config.toml
head_dim = 32
bias = "all"
init_std_o = 0.0101
init_std_up = 0.0428
beta1 = 0.95
max_seq_len = 1024
train_tokens = 251800000
dataset = "wikipedia_en"
Each number is 128 + 24 x the weight over its row's rms, rounded and kept within 0 to 255. Layers, rows and columns count from 0. Numbers have three digits each. The size before them is the row's rms in percent of the matrix's.

# layer 5 MLP up, 768x192, rms 0.153, rows 95-116, columns 0-63
090:174133130120103135130128112125131135132193150112096118115100162115123091155102140114129079126125167124117164119148158167125153141094122075155126149177122097127109116122080121148139159142163141
095:170168144124135171117130103130089123103115128115118125180133086155099144104152120128151106137124124146133146135098124130148160106140138185142121138151137102166102133133131138091141150129150150
095:134193127121120109129092082096131124115166118127151106133132145088139154107184128137111122151094147137110131131090139141157119170133131123141116117131181165168149125096109132116137127065103123
090:157109109105094129144112183129150161133160122167117109111118140108143139124142137094136146139143103122131144130134152110115073112101145115156109158094123067077119159162136085100187167143134090
106:137117178203151157140105090137126095129088118130098147085153157101117132145171145135141139129090165110111170119146095113118102133102116163125179136145111115125147142111147168119122133112140112
098:116115145123100125084103161163092140153102207125104157121092127151127141137133130160114079112125092088129104095101131179119141125132128129089147169126080140167144158104142148140168125093106139
107:109162133170113079102118169137103142133142145123099161162127134138162104142175096139119139112115158122128123153159127110108107144136198093123120065102104058120094096138167130173150111132088123
093:134117146136145110144146149150110083092099083156138136177078158105145103095145098135109111168140156123126170137132153159134119117127138103124145118103129096117169154116133117145146109078070130
102:167143106162143102131126141117162152114122082170114139120085135171138153174107135152160106120094101137083087147113155151132127143139155102130160148125165128129091106100168142099153128131116147
101:098107121104110097154107123097130108148191146134131161153098143108170129152132141182111110139106139146099104081104091131106115100094174153133138133125121149120175121136107141168115097055183123
110:114142115128166134135128159092175127157146131088133111128131186137100154162147176130150140129130147134157138096147184132098133161104172107149121125056107105144101136134156116118166145103098150
113:162088149130129176125156153135092136124145152108116119138134105179110149139133159117124132122137182088110144150119161168149126088120157123129147123095129085095135166136142123103072118111087147
115:089133112108131090170113160151151130168102131142137138116137142104088122110163111110092157117131150178145148119114108144093129156121144107138145139158155122140124122103142167089115146135089100
089:118185120126141121175120151113172131121123139158114122133145113120129116147126134130112142183158162132108143092138122154108096110097175080159172134120046123112102140155135081124085133112118122
099:157182074090085078147146113144160116125119105114132103157126130109146112165115150096094092095113180117137124141114132160161114149145155122123131134126137120138129142120139157116129093141133169
081:141145140156113148161120091093099139121140133149132126085133131080126095098143133132081152098138106118112101153135145121125152122156119137113149101128132146155147141109178169084099100158084064
100:077106138129072133097124118147141105108121108131167158133127092107123131131144148121120150122120145097134119131142100128128109152118098146091153141109154124130116141152147131094103108148079115
099:155146139178117103109135152112116161166174138149124136122124148146092128162111160136111092144140119123142150113130124161128124131146100148144112121142121170125158148124136176143113118082138168
091:112148155156083107101118139118120150148135114143136140162099158123123064162059099136114114112099112095124124122101150126086123136106142124131111115131132137151112148126137132136140149109114134
102:118109144135123124084075138120127128144139143121140141143093111116113118093118146128127141119113135178136137117129123171128117117137123152098119165092066131145128080144135170111154097101097141
094:096135162156137105153152142145127153133137106163113149147144119140139101146143142101139120141122146114099108134064119152153147147103132119082117146152184168099178093128135140131149122113076107
108:149131119148145121156123165127156111136120125157093131112123109129118119138141120130170131111157116141139119090106160137098122140102126152162161118127102159073126091161142075109138086135098125
# layer 5 MLP down (transposed), 768x192, rms 0.149, rows 95-115, columns 0-63
095:112109108117077102136153131114105203129099153132132168091165135138139118143140128131126114121166118149147099131130094100148153092128136133155115126091152115143132092166186109164135104102143177
086:120114123167146055148142122144103106120142106133148138174124129106160117115131140117159099133114168130104102095112098132161164143093147122105132127121122149109153146140105109126144122099150105
087:144097136139130130155114136111129079162137132137117141112097114103156100136092134109145127119154116109127137103114110122114151130120172136102112086168196142199121140143093129135115107134126131
098:076122185118143096143128137163137135096104117131093112156132136082123168099151150147143136142140155125133141151141126127151150116108103127128139102145129111126139093112160141111129197130137159
103:110101116123102148133118094090147136110164122108130107118136135144197107145123113127122129151182110118110146132098127122175121153150131115105163114153107088133120136108086145144137107109139135
096:133148140161097103103077135133136117097136167111076094146101142094081115082138114156131104144143131129168142161136117152106119155114155137065146135092131122074136129112142106100136155140158139
099:135151131103178103080145137101168147045132137114129130157128127101125122139107127136123131109136166162164117173127119075141143150123128106129139132135163161123118147145159057113149080123146094
094:132114121134099144114097111130107116120114103146146118124118110117105146117129154121110136112073103162111122084122159163107116112156111107075122122099104139118156152135153135126175150143147142
094:142133120142154141116167136110167142086152150131158091116118122148151116107134142136137145094116110144131125095143137133133121117177118078077179153153157158123119157130166105077151118132101140
110:070131163119112139132157094153130143110105156104144143159150170137148122144101130163149126104141129116105112111166142163155155126106152120137129081105115101124162171138120130165148073119086123
108:138103137130099121070173117176097152167147120139130139180123108122141119092111120150136144155096141131134110101142104102145148106109114140087106122152144111115110132175128091131109165123107156
117:156197087148109178115166131111098099132133123122146122137083119084153096121123166125108132129180099130113110146191116135179156153133125112135113109136146125175152132135112144126065109127113149
092:102161130143154120115103115148098125132103136143107129129135110126098106112146159131129124102133109111102139117145166072131163114125154152121142121119091152149108084109101159112114180133134173
094:125114118124130120124176147102131121134067174118108176132101091109113151167116122137100125111095117153087072132135179097135112071098107125135092073103074152130155147069147134130126083106147113
104:112144153102114114101147110199149126087147125170097145148124110129152179097114156133104136150141136107149131147149102094110150105129069120143103137127128115130121131144160128136122122143125113
069:104129132150116099128149108145172086163109167110145145134134112128126084093104109119083110170130158173136182096137134120100115133129125107104097086124105099201102120134121118112139125105124120
105:153121168185156103148121139116080157127121172147118105127148144134128126118112134128144171096130131081141113121153146154153141117140141151140119099072123161085126142103074161124125134095119154
100:089111096111114128157098105122152179116092095184135137121136113119120134144137165129140166116092126135150118143122100122116120122118118170117132181136163143092092116135137129083176105166127141
095:103072115139085147119084128105173123146116131157144130094093102102153106127087129092147147142116080128106134114162163126114177139056105146100134109191088135144140147121100119107146116150130116
104:131165109147139149129157096097123123146104149101116124103106122116141120113106122127138115143149107149140120116131151069133086109086123106092144117139136098143152115161128100104124135131148126
108:140167126108132174083142123112110131104140132129184122132137098114076175128156135141114156191089089125123174112129114085116093104135105123114115166104136168157152124121132130134136098114152130